Weights of a small transformer language model: 787M tokens, 12014 steps.
Each number is 128 + 32 x the weight over its row's rms, rounded and kept within 0 to 255. Layers, rows and columns count from 0. Numbers have three digits each. The size before them is the row's rms in percent of the matrix's.

# q: layer 4 attention query, 384x256, rms 0.0807, rows 25-63,89-127,153-191, columns 128-191
# k: layer 4 attention key, 128x256, rms 0.0719, rows 25-63, columns 128-191
# v: layer 4 attention value, 128x256, rms 0.125, rows 0-10, columns 128-191
# o: layer 4 attention output (transposed), 384x256, rms 0.272, rows 0-10,64-74,128-138, columns 128-191
q25 093:132096148101200131140122105107142136136127160174164171171140141168152136107111134166111126138169045162167127124158116091132106156110156097144099096191103148156106181108127094139107143130094157
q89 103:115130120133159147124152132118114148083100096101162115132136058158155143123112140026126145125081129178121164148082145145138118134138100133110152111167131193208103116191191118155130159148097141
q153 112:157110143131145098179144153117081100103145152128168104115158159140125126138121122129170136153104117158142135173144111121141118137106190102155122140148141213146130123142151152102119097098085153
k25 097:130151129202105147164222091120125112128118139161140058172119169081138143195164136164174084123107079133094155123177104067164153163181125131172168186175139119160112127134139108156165078112090108
q26 092:104126099120077129134146177193073115111134096099085160130114089156160185188165140072127103151123111180129109098112151109045158116128090190158139057121116125142153125140088145091143073100136109
q90 097:113110151140095057116124081114123127185123119107117111067158117124169103073170134107087126125154170170107102162117157119123149161142110163157195165106122131076086105112084114119160155126162071
q154 116:135086115080146159135175065136117112133100108125168113115148159157113083160115198105038134136211100161035113112103163105097144086111153117090145121162184131145126111075104127123132179124067107
k26 095:083131087136151115172079086174144150138059074113191109111136164153162146092084130107056150103134116152119185126147071143194052066182149108111090170179102101140130121155149073141111179075124113
q27 095:174132139113174112152103098099113094087085130141105198111111133137127146146111175089119051115175133170131126159157100135133144155160146109182104181123098167129122075123148112151149177171156138
q91 097:079138103152160089122166133102103101089117119118141097167103120128239076178094171119180095146161171121163133103121144124117188128119153043153107077127090101063190133170143110146156099095082123
q155 103:144099142146096182069129124097171143189133107122166130094108111187085154149155114152084137085110193204102127160146168146166122184079143143145169178129110149097132117113124135154128135140096126
k27 100:140134126104171208151141217171119147137096123117154075115093141148137134116104130112132134135122116102150144146135156138118110120130117113127157154129167143182108122065157121134048095182171104
q28 096:188077151151154125103122157082088072185126123149083164178147116084082046139148113147141117079107083120150139134157148107143093162165138105077151134139154133189115163106049145100069104132130178
q92 101:120172123098146122112140163173143145123093132137108153139040152118158154108173134146160074135108116112108099093060161127227206135077125120090141079125117085146141132150093122148126169148123136
q156 106:114135130129141164154137117101195097102108154190091093110141109190151125148089135136145044111165112123046126158176163182136193144096132150151179169117144110112153151139145148142037123098104154
k28 101:104105081086143149147109084130179171112167195155109076082101088178167120166096135148083118142149116075133175131139166131100171119170160141171091124112163098051145092144164151116112112172129171
q29 092:109144135091087099129105170140122117132153116122104092137120120093159102102197102116122149117119053088175054098147088131101091111128134113065160122128118124131205073113057071064115134120139131
q93 101:150074164076173124133138135163107135108085109103151146122122120162091153179126174139168096092166172121129130074116147129193142108126110116172062150136154074145143161170095132106149133051134126
q157 112:144108170143138118092122142127169095184093080106167153122075093084142049089108171121188188103140113148108117069177095136160134155073158070090117104112167197127144106114091079122191096125159158
k29 100:103077120168122131137110089108132120143055102109113195156149173090123116101136125158156165162104167119138166155066163100122058161170102125164111126061137123128186078179164157156178220137124104
q30 088:089096092123191101076158194139205175146091087152142128172111148093083178141132145080167126185109064112116174164187079098130103103093155120138151139139201104188140136095108117145094146105150157
q94 103:120140140080126127145158111170175081080144148202064125148153129094073074093176159138155127178169072127118104151160159128128116082123066153135048136145113143106111138147094082125105069096132140
q158 115:163130136126139143142168117142134146092124149113119158115153154100077174152163124131147072141118028083188124134142210125110149069138120170134125057175215119124098145135132096162112155168140083
k30 097:112143118143154210116100121134131173180095138134100149104138068135139116133084148129134151121121186130174125143162152158148149114132171122091090166110120143110165148179138147124104140100155061
q31 085:112067183077081093151117120102151090115186076072138142090137112165115125102119079088138092130091141061088158174139113115074129095154080113133126181133121119105118128079114120164158127106162136
q95 102:175127190133138101113134126118098149155190095111170080152108166190142087154116079137175138109116142123088100133170087129202130137124156098192140079073157107125118135142161177123108145119096196
q159 111:161122178094156136161148193140161116121151136112134086046127149193093119198109126151106103106139095134059115195167150143185123068181154132165119112155169124145080103121142097125147156112085126
k31 101:164121116127220183147112140155159077129066102112107152106151088103119117139083066111084156133164137146185097139111108136121133142166140142080140123180159186125185109128165054116139104141084040
q32 087:127109140139141157109099078159138093106156133095159137098127125128151099115032129108137120130157165115086150115133089142140114088155103084079138165121091138094151152117138159094157143151125121
q96 101:107103108163115123177178176097113105122187141151121091092111168167137066122127097189114145105104095165072132126121117176120134080113150104139115091126136085088142095141164044155151222138142135
q160 112:073112134068147125146137111103138103146064090131165149121168091123094124079152121118122097095161148094149100175180180135167097143124187138122139139139136136090076139090126114191083150173103142
k32 097:127142133126188133150148139133114153183158113183143129126108212113149108192179100137088081167138122145082138206144165117184082123123110088161113103153137107179126141155149121098173103116075113
q33 094:139106119125159129150138108093169079089172165108110089097158084183117194139115103121147110113098143122172110093101061086084168163159069127070095096095116117189146130109086123174091135039112129
q97 109:154097200185121144089127088083149187084122036130136159142039141162122113121097166141110123186164126142153118137137164136114045181078182179139097155130133109129098096062097086143107124174135096
q161 113:109066121142099146098202106062113204116222131083078085093111196203143113103067102085137176153128168166103162087139087134089115201132098166112132139142137115067110159083139117136106109122029117
k33 101:066082129128120156114117129149136133163159125106158149078136180077162097154106114104120054111151085146093119128129178157187165159124070066142187148116116139083128090104120152135119062118103115
q34 094:104068133091131153107153108124094104213182107124084066175099172159202098138132049102107098089143154174129204170137115100127096122142112061097166093159114174141115159083125161108172129157138129
q98 098:121120111184151164145142058138083146132163162164101146157141083124156114125124069159167143100089107119080125074159051066145144158106088133100081145168118117143133106097099119076157064122120127
q162 130:131145147143114071136120085124147108114109150114122128076153108123162153100150155171109154157166157179123113121127108199138121082132149083166149153157199084128130121123140108103116114152081076
k34 109:154097096166152141131140160129138062131063150096150082119082159081099119124068155076136180113130119129116141102140150110179086107145183156114070157144141118126101131163123093124168130085194149
q35 092:144151136131064101133086091114086140091145095111120136122124108165160106097108148203133185116091113181107134103117073127245163136098145134113116122132122161126141124144180104156112164154155154
q99 099:083143120130109153107203118117148062089146144177133140091151095159139164168132130173079149103156138114115127125074050141200114153122151115131131062089136148146143096047104163159086144136060089
q163 114:164214165181113078113123121135142054129122105109114147139131139117086105090145107148128168137185138118150111184181073096153102177158146133159106060106108092084133115076082137161073195157134113
k35 095:142097082113113110106112150137125127149131149179130092095097145120069090154167130113100156162118123152163118169119113073177117095112108078134157120153147156138137122131146160120064059132064131
q36 091:116167101140127103136152116157165164132130180194149088104116097175117126178165090113126103125100157173143169070040124158158085189126122071174116102117107090128162146116126148096074191107127194
q100 105:161096119127147102192152152157154123135144103152072174103155140133084178150167094152132137137129129106162163135137115180131103127139091120177102062168169117066149133165110161152161119126098106
q164 111:084116197059139086163136159072164138137113139159136114078140138141098057119126048116097174125108082152120120211071114144169089080095150098133107125131122211067122133141130161067131180127150125
k36 099:126101177127204093136093090153138158090143107103127142140158166131107151114099147155114104129111118173090127195149135129126115151087073181088186141103148104135085171097192078130177157108129116
q37 089:161043118134102128109157117165165090106103148115149116224144160124129112116133116111104124053179128132135140133130081115138116095146142141146157102117149141148114136107064166158133154074142161
q101 097:112115128055136140150149038100157156110103174134156156124150150117126207150089115148189127165125119157154165055094057072089168165083113215055157123177131096142152135188158119143164137201165119
q165 109:133138170117050130115098195098160044115090120110178146212169157133114154149127105111121173126117124115141096146087146130086157068165126126116116158110139086156125114095096085125127157098112154
k37 098:115163159168165118136177155166151173130115136127159113075108112125077119064151122111134191134171111137113115097068142086106142093145104107164121176113095143207086097107136065115143150134065138
q38 090:130092108131153152110126060110140115055133103148126179176136044076163085082146128124111117132140092187131200104089119140182159122056079134145122153140155107120149111100108129163159094116174108
q102 096:100111159154122102129125091115140130121181128132146149206158140073130148154087131115131108173116109064135136170143090120137124131065158167164100060172111166056120123122062163164120093166120086
q166 117:140111123170089115119127136103105104079118185125146108125109148101052137160112072136147133097135135102115117118169125128126154138127105142151167088099126120108100141156082148107104129077131173
k38 098:158116166059123065097131153161064079114187164157100140170135140119133114136126144067112120111086109145066096151174165133155097123161133081059104160128112079109087084133138142114150112124141096
q39 093:111196166104062148123127146166183131171122110098176087116109124103102108092111097144162155128145132075090010098116087152130120120113146105159133097094100130163139177139164178134135147131152141
q103 102:147070093157087147092150067133148089113157138082118117147154130138145143142222115145112150111169147117115157089158075098108169120104127152141158091135147148125143134154115136169173136145131188
q167 112:107185171125151151155125144168118136149103115101150105117085058141165102182116118115065172086174120113075112118145116151140114115136162117162134075105092164147099175127139115148150132165129127
k39 098:190106107110194110176099114099118109137110173144085137133122081110115207093080135130177115118158175180162177158138116147185121162137142149092113110167134151142109141186116102127166152126175130
q40 093:149121099147065150103128144071165113134138118112138124096163136166163114147070125135115127136148085107093131101128125130171126220119116126164134120078071187116180127085185072114152158163050151
q104 102:130058184146164085117073083154180148078090128113103177161135075086120139136098165193153054155101128132116096136156112142143151113089138158101115123114120117140151097108114158137160108158150167
q168 106:150116094106113126108126067136128094125212157103102156147121144110112116143163135155158099134152089169081108069152118043067161096128077117121124121178106118137150109135117156111101113143132103
k40 094:084112125124150163143132106130108130117165125155073126167114142099130141114156135109100139103125132103131136128126113107106159081177158049046157179133180073115171128166144132119077121105092096
q41 092:121125120157114148137096180116149205145089181108155179159137097101109148137193113155091158127218099116128184150125127129109126120118121111144177125142135144117153228064136095148158065200168177
q105 097:182167122160099099139143107075052100143141192155168127192103126132112138080132139122101109107157175097094142126133201080199109137097159050169096135150110091147097143134104127128108147195176071
q169 114:125136125182118082125146130130162183159128100101195159154149096181184049184101085138087092133123139134112169157092142145158123205101065129123131096141158155113149178102120105089106079222152115
k41 101:138114118086101139135109139095096105096154081157066136098092157178138116108104134214116182095091166100113116096110190096046100129138063172158154125130203133111148098099165160116168154073129126
q42 095:127146095119115089156124126143153036079129076145122142146146154137150063064165117139190136089127118114101145150138100137137140043094121138094077193106167119094138163115116114068083127120095178
q106 102:152125093097101109100194116140108132180099133121148125173142104118124093138159148062109063117112081112081177161129116164166163106135146148110107105143127093089162074077169146119167120115107117
q170 110:111115152123128099104150158112109052103134071145198132159107140122104076156175088129088175093140118106142158124144105134131150115102087095074083136129100124138076140094080083078102125150116147
k42 091:082046137155143169181165090144155151155129143140120086109139109137130088124120167152127126111133095133185174115113159091111142173220138121091196097145176201111112087160116106118114139139114127
q43 098:105171131081095139129088108112175095111090123138132188129164107107170088146120163099105131156112152165221128130147152093067194166145147062133045156092132115135174060153112191090133122145144148
q107 103:105124204156115090122156152062101182097128187127152097171120108102135080208200127108183151145072112142169069138092121169090150144158166159157166165201144159123132110111153123153152149175125106
q171 108:146063107051093047124150150163122109175114100100124138131090111211148135102147121100109124119141067088151071122160121073119095093130165114096094153131163167118098086124114020119142121125128163
k43 098:098159195086105165083095188152144131154091087162144137109137155106106103124135183108121072094159135074117102167144110142118142114126146124152098111108095110149126142154110107146117128131138133
q44 090:154066119126115146108104156159066180133141130046135116115127156125173178136125099119130130110171166145117152135137206136088164150179127095128100145137088140137160083165119106145087101099124120
q108 097:133100145166157100149092140125131179106111120146108131164114111131065153160114108097082155135197164128156109149143151112154095095146145167170165106152158145085115140122192114180105143152070157
q172 113:166101120109101115124158171073124117107090098069166147142130182130139108154163161103138140088143143131089083133116137137202113203128081111149140135150110086127199055182112138150096137148091183
k44 097:144196094075090155093200127103151115118161133089129159067170098144141098115148135149182098165088103119175118098155170141160131112099099150133124132158159098128096146147108156082088110188116112
q45 096:165088102097129116119108168129171132095112138114099134115124054147181141159179090115127146096121078143111188147147103101099079158127121139138133123129137083189101166134038129155074115115119174
q109 105:188065151149087156096131158141139180173145069110122106139081167065096161183154060152165073163123136179129121115122135140145114126135105164137112108085141137109107135159104144167171150121127149
q173 100:167122162128121140066073148183131120145123101113148137128074152124138121108107106146089121121138142055134168128122165121117215156141130174187177167137112129222123150156116150141136090171158176
k45 101:126164168133124071133164122110107134103122143144141155137179153214138113056114193162124108143121114080114137082112152180098102115187137106179123111171115186069067109173142135091118152191142116
q46 088:154173129140122136097144153164109164151160142137105131143143135084124115134118163101125120103121144143117131133127174091171164099145136159103126150142127116131141195080112147145109054159137154
q110 097:153108089111104069178170064119115145137128155152118102139162141087132166156155128120162096075105197081118153093113145099166181218096116131115089146108126077155059166111132147107138085155183121
q174 111:118117115128119164108062151172138089147155131042143093131124115133122235122122139145151104141123078116067155081160148114169138167106087091147143198110089175149133126127107193096138174148091125
k46 099:139150129130061165189108122119140107105120114092095117112096177172144135140087095176160145177118115116107133122118154150120084141156132128170175138112102113109128048120122200162120223178111155
q47 090:117118116168137105075153154104154075133138159140083132170178148178090147069122134121180097126153148156104074108120131092150182084122112152163095160180137147102138074178130093111143129091117148
q111 107:097128111116101074086186106115143131157146150067085076154153098157167110176120068088115081032144121143112131141128091109175064110147103145130132135121127124065110126178128052084094168179096151
q175 108:037122105121101157103070135058147118152083129163094055153154055151102091080110138195164071094116071162105121145087158140101151115096126145071145116111156137098126141102118162171106091115163140
k47 102:125130121056134154165089190142129099142141130160093134047142161090194097129179191116108162128147131107111112175120120187096144167136193084109097092130143115120128142081137122158148078126148085
q48 099:130093112159162181138131138128139159103121136143129110116068126126091132108097105138097175140086167079113110129071150110174104112142144147173119144167165155123112170168127137170156132146095082
q112 097:211161145161168093197136160137147188115146140120147103117143089156109168117110118107121147116087090136141092102146124178116145121050134200134163180166115088176122057143142094219175139164123161
q176 122:174113150109098143103118073130176184195189144159057100094114167134135157134112078128157160138112126100064143134101172134166134110158135186141101169113192115082127111168093093117104099114108143
k48 101:110150172139103184108133133120117145100162114097110172099156120145178053125107132100165109176119112104150164138153169133087161101104144125114145166075144170100107162075118155098113151120114156
q49 089:096103162125060121111104149103108156135132114150138134163137130108141094101168149055173144144057086144154116118124148116176135117097161145129132137108124153091104137155120181126092131152122174
q113 095:122098126147080100137129142132132065123126137059085128126150091085062142119151055186139179168100116109137182130140096139074114081108175106104095146131119183092169098105170134119156114145159115
q177 122:101093123175104155166116150125112155113157093145131132112136106122132102129131141138164098181105126157108098088146172084200136219166117102105145129116126186161162201150095111151109147144106110
k49 101:143080125142125093118129166145124157173171113144123116095122115169110111123151060115083102122106117129119099136172141156117115157116129139163184090086145122128130139155123117128054131158099116
q50 089:083088104116152059097158145127155079139131104182089116075149114122107125080140083125104081083118071136180149175153133127129087098020137088117130174156192129145121086147107106090168136150144136
q114 101:092138107169177100149169161131175110119155080071113048148125101130082161114111122132124057102140140088150133091137143162190095195098155123092131088059131125144144145163156175095128185148086210
q178 110:135125146105120099147122192136176142162109093132115158200144115133172142146133164115081163066109112098143123125115104130128108079189108087120124151115161123145172153149149100126175109113099163
k50 104:072181113114122143127101132133096144180094105083086138094133149147082105103146192101125212182120138120132136158135120106136076126178159141076094129113110127130151085118059119074109150137084093
q51 084:106170133104121121145115074173153129134164126181173094089106145048101147127140158090162069106120123089124114135090144070214106118164166099142116203147156158134109094090151055143127117108131090
q115 106:121186080088144131158102137142066137067087073087119181164147148143163084070144107133145101110183110208147101150103122138086138139103112123141116129125080121124051176145065086124090111131152081
q179 109:094123174139169201158134126134147146237112112163135119129134104132099135120095093117175103104161130130088142150111114108125076152114119108161161089158100144160053119145145114130114075127170114
k51 100:137061151118068142095116130151159138112145110091117106087143125091143170130130134131103137169137155138116136164164072164125085077108148198100162150104126108148153157142169162146177127095130179
q52 107:115170129169194098123089119152133108108134123113120108136076133108163150105111087145082133079167098173117155108140123110120151120138158103136095111108162044124065170119098055117134080181131095
q116 096:137169124135144134150148105143108112138119116123174120119137200145199111142087156172108090124145122149116164164143140091126137117178135195138102118139161185135152084173158126142082153125103068
q180 118:164154073171117120121133108114124118124116132154130129114137112093103090106113073119114133102121153135094191091145096104105182105100121145102117162178165072080103131126150109135126159135161104
k52 113:143082130149074101151085144079128150093119102092084129109177114139130134123078168159115137168104177101127110081109112092154076134098126092104162133099089142155109178151090151144170207064092117
q53 096:153106153136119165161137130110094150066196107104122132026108105115105096089141143088153152147039115206160098118089153088169132146160124110087072139112149116106167101159124119133164189091073117
q117 102:145097111175151171193130111137103125149164141120134143126149143121165144166121162130168132099116123096118098125150121144109110110080152116131103142101129129186094123154139141199098137166125097
q181 112:163161170131156147054169082133128059132056105127147149140097127197098126142116142148125163127174112145178107137107159075205157114114149149157109103213097162117122144093142099096190111118098120
k53 100:106163121145057115117157144160104130117087104089184117138117128120116157087132089169122140073134070088142147166198114176123108147134116084121112099107142128089132152083157097068138128160181144
q54 091:117109148084096137145146142121134129159142075115148155157182145038091124151166141141117101094166096150125143107122126165157078116128190105077152122181122102123119159107130126184163111081096135
q118 099:137177172156153125130040113096133115076141121131130206153133098149170107158106116102189134159165073191117202092164137151157140180151088109065173164098124140087109123152075146129164143115116097
q182 116:143112118131123116093131116091155149125133117086063102151162141085125147120098099137092112091174152137080172165165143091165112056115119103138148171141131141175084181101170101137165141113145091
k54 097:154153090155110129150132114170136114172085180074103105052076121168096089100118178117127126098185089154116124153108131155131136142061088149193100137117127205141131128136130145113133134134146105
q55 096:143126091145166165073130093054147129133089124159082125136119149091070102074171127086158152098171078123168164101138132134141155177118128166190136076153137134143137124106129177154078066097143097
q119 102:128096107168129136160146086174133090162170111150090164145148119129112132117105146101184130170150055120101072140122117106143087143103156111094141072156117162105142139143177101100094108099116099
q183 116:186123087137064089137108125099114168154120150175152205151143100110108160133093137118131110091138157133130114099151103138157149165173117101100133163139110130126107091159114164147118134144146169
k55 104:104160177149072108112156112200084183091135153086096126072150123153188112142049170114115090158116139155133118132101171144116160100160063140106126198123137137092159147122126146156081155208158172
q56 091:107098110091066096156070133146139100179100135175118156178107110115137132085127100175074149143095133148193130151104169104122147105060141126107099097152137073179158094100119085160140095146160122
q120 108:130135107155123098170133111111113141101062111100098064156121155185133102112171105103106193123115142167142119166123131060114053091031155133170146168085177093131123071117143051137117125199133159
q184 107:102137104116104120138150142172148110132136053134071179122122079099106109155147132207042046114125156157146076124100108154100059132105178126098131121127116162124117114173179140123122119173105187
k56 096:097098180138173155129150141134139130176106152060170156088128121133074114150139184101202112167164097070127082104100127103164082148145127139092186133126155159159169165117181170173164099099134091
q57 098:120102157170077145067116108114107141139099109132125145111135154103131120102117131175202208095112110185115184148071118132167118148169128159126144074140170160125140114059122175140126128127168099
q121 098:144097122127092135134182109098105165168106140117144077143096113163150164050138107129144110103111155130161079156106127116144166178110132157058122120130161175175183156105082133065099141120124162
q185 115:099113122071076155170131132155102141131058183149146112178077088117105171100126137063106144092181124104134208127061142155124131159126135132146132119166112130171124149184090114156148108137124197
k57 096:131125144152142144145142144112200110115115102159146152124122139134121125230158065086115093178127097094149116121116150209083113131078136094113139062140117074151110127126151093100145136149104102
q58 094:094166110089134139124157121114187103131129138079108094128144147167106122077117181242072158080122060126153147123100140166165093089082136101138134124122139120139127160090131065076172165152079159
q122 095:162105104144111163051156170172137154093171159079130082148097198096134163107165107104170174151099128145132111082134163095075105080136152139096117127114107153155132133113131104170081081144138098
q186 115:125121167126112123062151084163127086157124117099085099132131162217129141114087116063115186089118120175126111154126077100174045152137119095146135079145141128113165124042095109097114163084056115
k58 099:059130118128108119109112078134090115164083153098163095121138118158137091150107108095125186150138177207069088145131123175143140125129158140139141152145125132138097089085088075123150154152095168
q59 084:163095112095164158164148117148129157062093144125129119074183157130127162129155124134091133132148120120150098094146153137122047097163120130089200092096146146142167083161133132110164171152088167
q123 102:124140062130099083152123088124089158094162116175111139097121137085150193159111086115093156120119094162136098061121080123115103073119100129083138092126167096156119139197116088143162169141128168
q187 112:091186102112124060156149160182164129082121103145076145103107129092137156130115102168097119109128133151060106119191100108129092126117101175101126161052150100143124137110167142124132117143078163
k59 104:135148180110136139100149128131159132154133078159245155110089091094076079165097158122120141116143103119135116222156160092144136114120105113109075120113100132156115104115149174171084129120138117
q60 092:122146179104148155206130078100204064153097109161085139180120104122164116110104167121102123139122110153166140125128120141092104137087214185200153173104132061143081151113137086147174103185144124
q124 104:103122154150092117134129098153138127153163126153121154116148135183105107119096137109156142116137158106060127137123202072126176087112211138065134115127119120161169031057108170148122116188126148
q188 110:140096148154132114145126097188108126121117165143117099109180117163162110095124125098141102124152044128151053159075126077134107064071104122203086110180125139139132126152123145140134136117125172
k60 100:113148107118101143130115169057083096115158189112070138168155148130166201116134092095099169173137131166152211151174089137125163116150117083168096132142175098185139114185150118078152157150103129
q61 091:155129155099156154130128124130085148084135117130152112123108121134138138097045146117143159131145153088134172102113143185161129120117091120111116104197127091199158196084102070174075105102144187
q125 097:152087144086081184125127123174118080175104156157106125143144093139103126122122140138124137163159125157134094072129139129141123089164118130089116161129120184140113118074118083140127097124104143
q189 110:117118148087127083103097148154088128108133126156162122106109062140094090107134182142072187134149117083137176133124168105067196146104139110133080115109141191098238153084126156069114143105133146
k61 100:143074079141164123094159134147140149127088135100188193130135133151110114100164092105134075094152108097138103143105160076119131180118146111124173181071149082102157132060118144083098107142099132
q62 088:179114129148127132122110160148142160123095153145165166167123164071140192145077088114116139155139150075136152120150186113134146170158114141147102174094138155124157115146120155142057139101065128
q126 090:112177145065109091106172141172143141151063105090131132141129139131122089115127126133126151111146136147127180095140154189125138170153069168131136128185149149158155120148150117127111165079157167
q190 125:170102121107107077118146135056088173092110070090118160143104150100159109151151116112201127102081125084163067127103162171101138182143119098133109092181094091133088143088090128070124123184117107
k62 103:128174144155152120155140140156075175080182193154102185170114128141145094127091086147153043133062130139115088071104113139112097169139087138102070135146120113091064153139081084112147143148120130
q63 097:081092107126151137141134134139141137114123098098138108171137164110111160060172147151122147090197115124145140104124133149104103113074116156120153132153130098149132139141046120185152119121142166
q127 104:125121178125149137112132110132133129103177180159180109099178114180155176142128123175127110078088111108139126121106141113095144065154103099084051132141122119098141127096122093164113090143155108
q191 116:141092106121110134132122100113150058157102120130144135081178089122102112146176126172086134156081078117155105095073130154099086153177140101175131075136150085103064093165068132109168110132092174
k63 101:073140210133143104130091138076114083157058092049102173114079108180132186117146119081102120133155156171089156101129145151164103122198167124158098124175145185131141113165146068089164178111140119
v0 109:126137101097142129150107126090118150130093149150172128092102196153117119149161148137087084129078128139126151176155132100111109047094148165079131108132090191148127159129108094100154164105169162
o0 124:104109124146139126161084111138164056143103094114127168101131114126116128140160104085125160073100170087113102156125108100149140187083124167082122100072125098144074204079107101186090086143151118
o64 097:145177091113125191086128154091164115209108060086110162148141167188114158080124136088153119129117103121129097125108146143139163163077143207110133084075100106147134170070109118168100116136170142
o128 092:174127122155189095128109116102077163131169095089034129054099096188106140137102143089124119133199108128126109134170128119148121124151139088172104096119098112127125144141114087118187126163111085
v1 106:111113072179170140110084208124153153160129115118114119166093121128190078160130073155106060088097132143141123146123166117124182094126130086163142144110098082112116176091098133148156125103132076
o1 123:144141072069140109138091158076140140130137102124101149121174187138166145133193133100121172160120112193109126083110063113126154155097141162109129127118129071107121134140122151130148148009160100
o65 086:101168081071187128165083116114121157132155079129081091113150086183133136131161097151147166125145142156137123112094129127135143163092169153123125173145148102146108126099117128136127149073091141
o129 102:178168148110066165117140153152123162162053185140137125145126115073100130134131170135140142041128140045200109163094195133159119067138122119118156080119118109152114126212121118150175129118157155
v2 102:114125029099138123122135126143140104118101161162073154124136078112119141104146173110068102127159078126116117067100152099116134138181123123162118172106150162131115078182125111132114176116181109
o2 116:146136105138135086192155144134124097156136140158167163122171133093152148135142123112120158137125123124125137099092167127137151120104159099103145133131154103093127087158137147171079168095131147
o66 096:134159073084148122143127169185144159115116104120121159147155126070159161120174130096121175158136104165135103193172164201150132127124138134083087146108137181136104128158122127154101113147102186
o130 088:161177193095173158113077123141147081101122164156119111069103144102107136170106178082128129176169141130090131135100070184098129146142110152146129077134143113145123142079134119126083085183097071
v3 098:069139166134133129175159114168125180166188178133131146116116110134125116136193185189125161114110166126143089149195121147136127100114092136129147100113150129167058128115114132146131119216138153
o3 119:158147184086123112136151153164155140151157197127201136120145126160130077121156131118102157018082148129052083126144140136180149114098122104160142154112080108149149126086138103105082185178162154
o67 089:154140184116137081144143144146095089158071190185186134122098162135123164115177082127066157076119127117077133160141125109160137142121077124193121145154107134091188133123089121128085112146138216
o131 081:094090145113149156125125101131119090090128121088100118109202132126089053168153114130119132159091092098176148111155208138068155123080125099133083147116150160146123150089208134105102145074119124
v4 107:184113113160134123107148135067143148130098136133143121097172119112146118099171122154083177102128111110123143121060193120124174121114166141160083100156101137122066140119121167127105116136153085
o4 123:107078096178113161102138170088157147141067098119156118107149152182160138147105161145121129139088156081089086196147143166094093038182143172131048096116164190121112143188134104156140176111094083
o68 096:111131166157130165122145193168168117090138109101071147115108096193098149100119178196154122124078150090158098170105109140052104082167126132122113114067151158129138105120144155165092130139076113
o132 082:140144151057117071133147144140079136161077094140181195181147150091123077120140059092101099148130152151166095144115117152107099124164121137108109097086118122060100112110145090158099128061101132
v5 103:112187155074098124133106129109139162160163122129137099143073126124121083131067179140100106169144171199128124129122146159133079060126152088170159216118092134098149101092113112083081117179089161
o5 121:120169102169111141132148124095168079113135118064114115099108122119155075150096137173178149160158116132140179105138111210131118090084107075170098158111142138114141117099190143103133123146122121
o69 089:137177057159051189100123126122152083117113175158133152130139077150142083104091148110111149118141112110096170119154113118100070129108114093142149108116160072145158136123128093080125123146153122
o133 095:125144150083105141167117112120153097114141102196083112077178120165145138145109202119155175157183121132104138094118133136140137175104186144157131149109135138141138169130171109089237124080100105
v6 101:087130118121139170193120123154153111135129131112121145135100187139139153137115146123072124115117144141137194120140190073194082125114085092112118089173166175081117123134109078140160132194173107
o6 118:131175149122102138124151096179116109132100154120128105156202147106151158129129121099158156146182168117162101117159135142098160157130161164174144135158145095163110125092121160139106103208144093
o70 097:148150131082108160138123120161115141157156185104155123170166103114072109125110113175152134127176174170173119131144082095125138108128154153132101089142186125221159164088075140145171161105107110
o134 087:170129128146106123087172119141108156146066116117149180153166165123143140114175123124147111159154160128096101089169145086148135153068079155129173150133181104131153123191111173176110192059116172
v7 103:130177171105101079106065154141122093121199104099139121115080131109137095134126083114126164126100127133172158123131111043096182100119094086117175109154127160113080114163157133131156136128139117
o7 124:098130122184055105119127169170111131126093085124134114134058114076081091027148144099114190209160142132174104091141188121095100116088141144172093142097104151141056190126146096117064101088142126
o71 097:084128138157083090131101135191128099122093157092132122128127124101128127097174138147091183173169117142115054116140149098108114107126120151133105213136135186113134151156134072100127144025126101
o135 090:191094147052098149182155171106090185174085167183091135162172105170125114105117128131146147088084124130086140164160169098138114116137169094147089124087082159109164134115111081130183150148083104
v8 099:140137126107124183130074129179059158076151128160126092130114083121125159102103185124113138069186100166124072085187188162101121126091092134115154094102165110171094096154145114066132079173178185
o8 122:196156177116083101095215129124135102114101153148089142176119103162189179126110189141140115170150123112136093100102182130111166061076091139167145108110173117103114119103180118106139034119178108
o72 089:167137130097144138134161162166182099140146181146112159153187113103186174080133121176116161115167120104141096127115126188118153110179102138162192124149150156139123115100123100114110111165137118
o136 085:162159115125158055102117137081109147111135121056082081152141108152075160118127091136175117094156131131123183183151126167105107107103166152165162137133149081097092173176117143134178163122146165
v9 096:170164151103114072142118119120158111112088152148118116132141124138089084140144139080190173109171091106147114089145148101228130144200086091051162113184103143130111135156132160162109113136175096
o9 104:134198150148127143130135076099172182122051117108163115106135162072058108129157181115147189139174149133094073165162216131121152168115133163125072186142116170131093132176192034130102119115146102
o73 088:130130165084127105064110161113179211153044147100132145162137118044101125073099107080119151146122105132137113142148168116120130146112153125093049165195136167143097074155138088134111092150118095
o137 099:120095113114111187083079126146138128125104156107037180107154137102143115099137015196168145077138168092112141180158106155122142115125136107098111065091112169122080137155087134126182111101187154
v10 106:124171027132140143160095089151096194160124152139097085158130120107147070139082105095109094117127096173097134156073110170131147107092119048103137126125172104102181051114069103086126176144146133
o10 129:111128092148087169181130098146116071135130163146132089096084137145213071151131086148076156073128065129083171114118129099077112146180093091073137059111128108158148186142108096118068195140154156
o74 090:115147093103075169163185151082105120115116098080112023135113153180161092148143135186130155116178072196145168127115108139086105086154159122071118112136111174075133140053153119142040160107195137
o138 089:129102161147121097116096190166105133109138118147141110186143156070142105096037103142044147157148155152132129150160156156113098132098146148107130163138141091157117114110149106156105100118097104